config = dict(
    n_layer=16,
    d_model=256,
    n_head=2,
    norm='layernorm',
    norm_place='pre',
    attn_scale=0.0884,
    init_std_qkv=0.022,
    init_std_up=0.022,
    optimizer='adamw',
    beta1=0.9,
    final_lr_fraction=0.0,
    steps=9493,
)
Each number is 500 + 50 x the weight over its row's rms, rounded and kept within 0 to 999. Layers, rows and columns count from 0. Numbers have three digits each. The size before them is the row's rms in percent of the matrix's.

# layer 2 MLP up, 1024x256, rms 0.118, rows 615-664, columns 0-63
094:458495495543551524456624493507476453565561504400424463517465502544440465504481612437565457494549436511445364501539541513546467457419513443540476504431529503528466469490568616541513397506416503
095:400519467516523457468587528592516511491495481497562527469441476477461441502509546470463520515470360459474418529582446545494498560492541357543525610498446536573526453472612489476518504467457413
109:471424472481531483500594448559453467541549575531475490513449517508524596526623431578491429464499525488520462472452448507475492441526538464559537512436405533570474478415408526446490526498517521
094:529418518573502518543413539582561447479515511560491558465368452489568515505598523510502541522616593531436425545536520484577531481548489427520552504494510546422522476540485405529380509513555469
098:511512459566493483419521517596457534480651513508444446551413535448564450527495450565449544576545562483575438423522524412566439464518446449438531512520496530448488503526466454567450389577452534
027:482474502582515469516515504494536546487634472446447513461481490501506532472490493438526450427500458485533556487521558454511536568514499524447539482513480549504441312518593538554471472559592498
103:456542483497544399468453469458547531439518437460449517550464594518511500505432568396558501496409460458471541503425568552453422485547540421462460458545503532393434449558605557579522488539473410
102:467459518425539580514470461454536540523496500541570502460473517433575524536580524398448552500456539530531475495548472519487531494526524409445475474480449483468519443421486605455447403625466495
099:407459527558426481540496533527548480517523560475590428550501408483477452549485549542470559474544417567531533514564480404471481544511432557475592505488506565619466452497535402473433474449456425
099:355576485507410565529444540569523560576498517435444455479546476533492510507511528444603488531443570496653496508480476475461536511406521618498547560481545506468439430503519477473443515562504471
105:504485614547544471510486550460540499450607443421517440546568457554512530549532401484529513479534584480444532511598517510434512481524564559439468578548521573408419481535484490549417547592450502
101:405526479520488447478560441570470464510564434574611432563443522478521501518520554404499423536519423478591507556467451648600515554453519495551579440498480470624497489496513480365411428460480522
108:430425546507422544446497594561505515521509414557473464410328516424426481483589518528481433454496409416480449609433428537466503479582544460578552494473516553489484461533560540507490470496458529
101:403503418549463539529490504498513580544483508527550438552487427505464511533603524467480521480494490553510523499434501522568379546597512454506530486608438487486560436533563459503504536542602517
095:536411551499478438535479513486432499475539429485519470548430536570463440590458483442476514459450518500534446554483439448480501476500470461557599527435529602583500495502484566494447592505408543
100:545522489577432437540509561510541545568525497527466469543547415567523552561536406420547475517543529496506520539427425542594462525591484428604580557465481541437514467531520466494437444483542482
108:467545545552518490496498491494469414467596514555521462548463476463544522477487550390501447439497512464572503590524530579566535605555464540455581554440466518509470491489499443534427502499538615
099:537407449520462572494564475614500532418567552490486443597525528537526543498487460488478470543521486456493485478523520551577562435531530546536590481527442542504523454480583400532491560507515499
095:395465446407502466406475552502602539572477457463536500537432587531550554518487458462459443515521536460489505566507493459463526495492470557459518469471554528504476451403514505520472464485451486
109:488473475538441535507574604594514469536554547449546495547475488547547464610552545456465474442562537461404546493477459537462503416534467426384592544631426564484535444500513442464510523589470467
100:522430498466454522597537580546517458577497398529529540445475493573521474468411472491503454594495474570519517557460486450657455475466499500492535458473496523521421468501470521437469446597511550
100:508559498513490380499498505502563566494540450380527627454464504558576472534458529491547408521485567443561551562525470584499518382465576447449487567528527504519536456452543463567404456503447469
094:510499479603425507552533458484546604528487423485476481476497472532503535492537604484524430447495466484549564469471461501555460518433565503454567629465419528407415476458544530429484419483468520
101:468522466484533437464518475489539503478541417454486435496460468564512488593584502492493501461415470526539433512455523446459475452587505497446585481571420530560453491453472541500517478636459559
112:503547478471465374383509459590396494612528524504481556515443456487447514465488532534514478507470537430478545473549562444523506481639456532519475498507474544594415460544476527509493491552512531
106:420541442491405474522512480588499528573532434521409530520565442484516527573510523496500432432538419595463462486441525512540549549419531449567522562499492577652498476382571527480530455588469488
098:510453553530473435415500573464503612490620471535469476507386479488576473533474515530565577504579444520491470435549468490624570504463557548527489562436534611536506457511486462487489439461484467
100:509454524494475534539482562567518475475502384526554519421442496540534590441524505561473571484501476511514496446444532545466390540493533434473509583479587516477498491405435525491460509517470426
090:527516436571523486479556478486547456421546502459571469507499592481508482514534458455508437495572601534548516498488495517559444483507498549449518509483396494490539459522594504481448444478403574
103:497536505580471505493478495541480536524469485502454552494504545630524493550434529522466392399438471542598511503589513462574456482562540576455590523504501578569364452455492421459534462550474533
097:483543486559546469506560412487515492580539483519441465521494523488590456589433597528507463513494458525567489465595496492531528437452536461427572541556423543660386481541517436469512449517503616
086:528532529485570516531431484496553512514505469503459574438479589462478468593454548485559436544455399565490545484497560519482527494560463440509481501509481536445561481459565623490481461522383488
107:468499491493472577485591470547493475656463507396604482449534507423487537539539557482522479509411486478496546483506594480466412597513562477517511583541473591540418459434539586454482499558482412
104:401527516567551521504492525545492573432597535496488504562544440486511443509477563510477528445480503519514525481472452497465469549484576495406496458467557505500502439443503445457432543545477373
095:453472487561478543529504527526456533561529449536519464479386515510506530581518456530476502515538440463490494463472524531534543463482501505437503481543585500411459497502501466520440426606520422
101:487471533525431537424539638491565522574553344482498433524505477473556500581440460546554545548548452591521491520567531480538467483489450508526489496496447556455445453571452404583441479536607486
026:378536489487482455485503468477549482542481410432487476495440577580558483539539489379535451460484526467522512491538552532519592448498510447424548568483489587493476339419489421488402430616517525
103:438540472531384483453530478545547523499514511527490473564520534505486478544433546466582473444427437523509482539503594491487483557521456563425542523507545498554470452450461535504519495517593432
081:488487555431545540437507484582476527529566484500485627474526427554491462514546531425577464586446540496548478481438466452543458526551384578541478466481553502524460498472501358417597528530510407
102:437534491591480539423573476539517575521531518556446423550492512508486448462568477502512426464514456487455442530550514476457526465513508441518487475447512595503555446530511524559515523508469530
108:502527432544554556434481479552475455459534384562490480495440517486518538527542434413504519550566537602533524475486442496454532468481464475361493544498506529554442450384487422452457474526520462
114:489457505565497462543542465561545545516602485448491438522421477495590607550570512468507473436498476462588468476503607448445533559529472417427564604409524513450468477441463414543482495495545525
089:489511508445417547569505522409546494512488512519488515447540565533506555486488478452430537488583493518465508453533418473457567475535422453563504470496584506448460474394520473431516456501520545
022:435520504532476523480502528499555458532590447500595510451408495547485587537581434508488424413557510525489586564529506538498495492475478484476566558519538520528496331461477563557481490533528468
094:481552453522491546439558488500642513516478512398453406546480527518469533499486503478562523575542501554577503492522504452515524523436549457533514532551452527505532453449566533488443489458501517
111:369404503490494478471507486448539529574619503442457502496458492537437620485514507473576443589537516393471477534509498366521461433500472543505454529577456514540486434516425587488474551595517477
104:452426493507598535420488511514488544515512482538544460506467525470482492530606450510510471509501436444443466440451445558541474448489528430511466495488510556471458437432451458507499537494476525
111:454476484551541483432491461532451516580529477496497472493429508468486403483472499447554519543516523516528436516485544506495504471565476558593511424485436575437440477583528555615486499590485566
102:492487551443544475428497434512449430532598475450437515512497594453594418524513566455564540513518527554463525533553507579509538413474451466426535491494519519526514511395520573489515436605435555
098:527472502502553543555514447564496430584504472486453492480411543564572444536490547539605456433496577467484498478457432538516373503507524459529596520490493550418470466504544452393439487521536511
# layer 2 MLP down (transposed), 1024x256, rms 0.11, rows 615-664, columns 0-63
098:514530478479432572538612439488477598528487571496538433567451439464539470547481493588509461646525419606445487488526547506486539426511500556562499474545477473515494523473478584471535440444497439
097:436391511574515561486415432451523506503435474566486407482457469524432569531513439462477475550584458499525643504456443516508459563493440521543484467615451415448463485438471490429540483524511560
110:487490509421420564538505524495577488425534486463555599519519449516477510465542600536501454515551526579460393498578513493405500435443488392523406590528530515495470505531536585496466577500560499
091:515471501448492497536484410454482461576416561588481526400507509498486517502442526490453527550535474557493475509557461472441508468454460453455430522542560449501545690613454473516467487514612507
096:530447472546513570460455526511500525612548578515529520536457539421537524512584496488516574587448522440430475458451620547551419475494533530555489529501525498515524590474546468511462605462424474
021:557421501512483570450588463409461481449539428518488460551489497451543436461506513570527465513502493513450518519579454557516498497546459411484522530448549457503485551602518497462538489531532524
104:557497542502539473549414471509419514479534458463450388506565483445566466549483477500482495519557459499485531494464528468441558465501523460479475450542528499544505496479527443556507525505493556
103:493480503466491459487418527494438498447494446539465518549525566463547467494555410512614540484568570470474438523633570456505412516563518527429482431476475551499485405510607495412519481448478483
104:521546572423530549487444491455611526558364482517515535561532500524517523528545521494429446495538417501483500498404554331525580529507510513569501445504544537495586493488411524473493501461524562
101:502523462472620533499601445491440516456376535562475537546498500521561557454453451393476462467478461429478436475480441525460561534465559543542538571509496514515424531460508551498517435508505578
106:485471628531549470529583530442498449477547525464453494461482588532630556483555548502524535495516582523420454480448507500533427497564441499482477558551536532461501411390491539399467422470530552
101:471475478495552437561458429466505454552485536490526483591543572483463607565502444530455459499502484650493470456519636434519514423498595498545439477565437595456481478468494497446594474497559494
108:469506510582438480461423444435470554481486478525378540513480541539537460489511507467534525512460494526455507568452440423498483566351514523555499470522495519554500470488567518566480523479549442
104:476418422487473479493528539390528442514540511420517482515593461453547588522544554523499532533499438447519553501490447462513584475530542454489478477574560591497435482514491461428552496484479563
097:469528508481500418532507432506477460496485599474489560486458417437506481534443512544496508461564513466492520462507471537518475601469553409585583549592537518500450506616480450510549531590505498
101:569433435419559539493512523465484483491465534434465477587496517494507444495537479534544515521439522428501432553487445531501603450508466550466517505488596488512402428419526474576515422516480508
105:514482486541530451476626469477393435414420549463508481493405474560497491416514657533459563462472507447510475494455511478500460501471484499495489544467607423486585582514526400465548420410471460
105:511521508483486509527504523538489508579586555593467523486565438500552533525473595574473630517495530470488475643514400452384559507473519439564391568493473502490545551420477484547446501522530518
093:558433416496492539539428465441501558466559504515514543529508520554511444501505518480459572458512515496530428493478477526463583425514523480532500472593532529555470510527452528539546458519485464
110:524484503534538494344563395383444482395451441492561418436506522454428442466497482480541476620412507435522558514470601505545498498479482532573462510410469489573462549577429514489477535501561393
103:480574458465425483451470408557486506590510533526524510427520490465507477487536456558514535508581446499451476469465423447495448535477460409504417558418508498571542480540503475534491594475418501
103:530441412414549370504463508583429494489518430468385495500492523485570445533566526489497514444448563566547509566479523506430401488546559563425503504526464486503472534560495547593551562445462441
099:498519539491533557458551451421552523582438454519536577363516497551480514476447473516474523479526476592452504458488500500560525449480497490507514506503552576456428518549472525618425523462564524
102:555471491440491459474562510421504525522510544486363613454507452462501536549481510560467471487457456527459661464477422519479454540518509510505498591531495543539501572567509373447477566477445493
110:507533468551605540463415560456512620430490513519495477538435443499538409510497469469491569459516518525505472485460582465608461417498421416501484477319517456499471477491513523472512539440525478
105:475514509475483455521539437492501538474486522446567437447480544563477456455432496473516556558466480489481464489535510511491533509515551483531517507501444528499482505541411533539516530529585428
102:417529612535450586472551491499447512445484425422455513449413420582459507517610481470453554430588556518543468531475487411465417433501483559476487472540493442425688514453576444452481420490446535
103:537554550478457437497496510480474582528445538503389399400539557489496490561543477550441487531503431533511446481586461486416437461581479550411476599528486482568478571606489481451539493457550561
101:494497446515465556533548495461465474467520519471423380486514532442538514627492426639612479472583572560561472553533509477419513525548613432487479523456559496484512557477455493422458578467479537
102:487480506590573565518454494522504453442508582514572509537522468597487511396518551450545502506463482496541553610466436501456420525492487480404496523437496571527590530501504548471540488550491479
099:512460533506548538553488505483506597503447512502574486504464495521499519494436492460501432481498517463536436479458521491463472484479533438508436508404464457541469634484498514611596524440468503
090:553445529528544482597480542493495462519419522553515500482506554435530503503449494517473524480513474497505458479522498464493461501487495139474493517474491452475522578519524471511465490459478531
107:551564413524531409492571466531505489516466578371498525576469532561550528506527421486573468552351427567470463432449519475483465499585508547475458429582460491569422422487587534508483412535491399
107:542479499558547525560524402539510506412570583479550546511468557543471489507484480532444484456512493499471603498363486492512521504567427507539537598417554480448594540439451477520457451446515490
080:462568559430535498526508506459550448486470485556406483548595406542470497395521487455574460526467520507519517470500541459507577578498556511480490441444453488470437588497461468480513480550459481
101:464516457592470565526576498498560546470485499510497404496470584522577495407505449422628459404530552533522491499514445519536511486481497457534464450471483489459472464476544579441444434574468391
023:550529495523555468520471503528451504609474518540489513417499579513487507482549455469476474434510496516558533443498448448503479576482485393372558479518670509601573425563549554542480600617388439
103:486459543437569587434532490457515573521549449421538539497475451444509394540580509536476476458501479545521501476503503442454470522509469500579550544524562483495524568532450504595458505429458477
089:543503488441537539490502483646529601488546525507462483525489446559491506438476594382471497498501493473497511509556542395492450498510471454522477518519487464524507529506568544501485453501449581
104:580585558481508488471534473490463509565549534491560467545533402575466476669532451377514457523417423463545517415530544596412481512487501504579461514478444460525576423508459536520443439515601522
107:497385493534571434483480500392473592395507559503538518446450521533422502541519456540516559576556514540411542434470446510521548596578428503475491570534544524553486447543428537547506616558543487
109:553547532457508527488536527447554554532431497525495442515431495539377457539436485473495420349455478548564534471544388472531510488564479524531499487586513460600398510552468458548528532527517508
092:488583466420507512505494542655484562485517520430470398500468462501553445469461595440388540489494493476477471490526504507493514485543533538572542575452445469500484611419513482505526484444457528
016:440566442543481456462450519510508522474419570613381491506490529493534558437510445476434487441556494474476558467508491387492500466446526449507425441564575469479477537519431499512460505455531460
099:411501513452596473545585487432435511445473528408554470504505490365522443479480473557464550526645468531509502485507504498498532492431534395554505543419539409518556490535512536447556482505526490
110:558442496516460515477434404455508591516558460536535600420505466487465524528609521520541447510473491458493507441515602480462451467475490521438503462550466430539501554441574509502457646542500427
104:503522504542443487486452516517491549537588496552482440360533520478597542535508478576561490580482501573542451450491528520502385472527458551486482523488529459612469542412478421582576482494355572
109:454492485459560427562480473525499602499533443547524568545429478530581506578531503566530514461603469586530525488440436471583515504636543495433531558436440532408489486533587458479537528434462531
098:513527551572465540493510577606518480507535491525404488491497518465431527488502493557478540557444600460504528525445471499447523575471504491421475566485509495528479534502552424486453434463505572
100:526507438454462538536443438512491471516474533587458521534499477380454476490528470553478621563553506503520566418559470494490435512499524382574485479471521461474573510577551502438502533474530452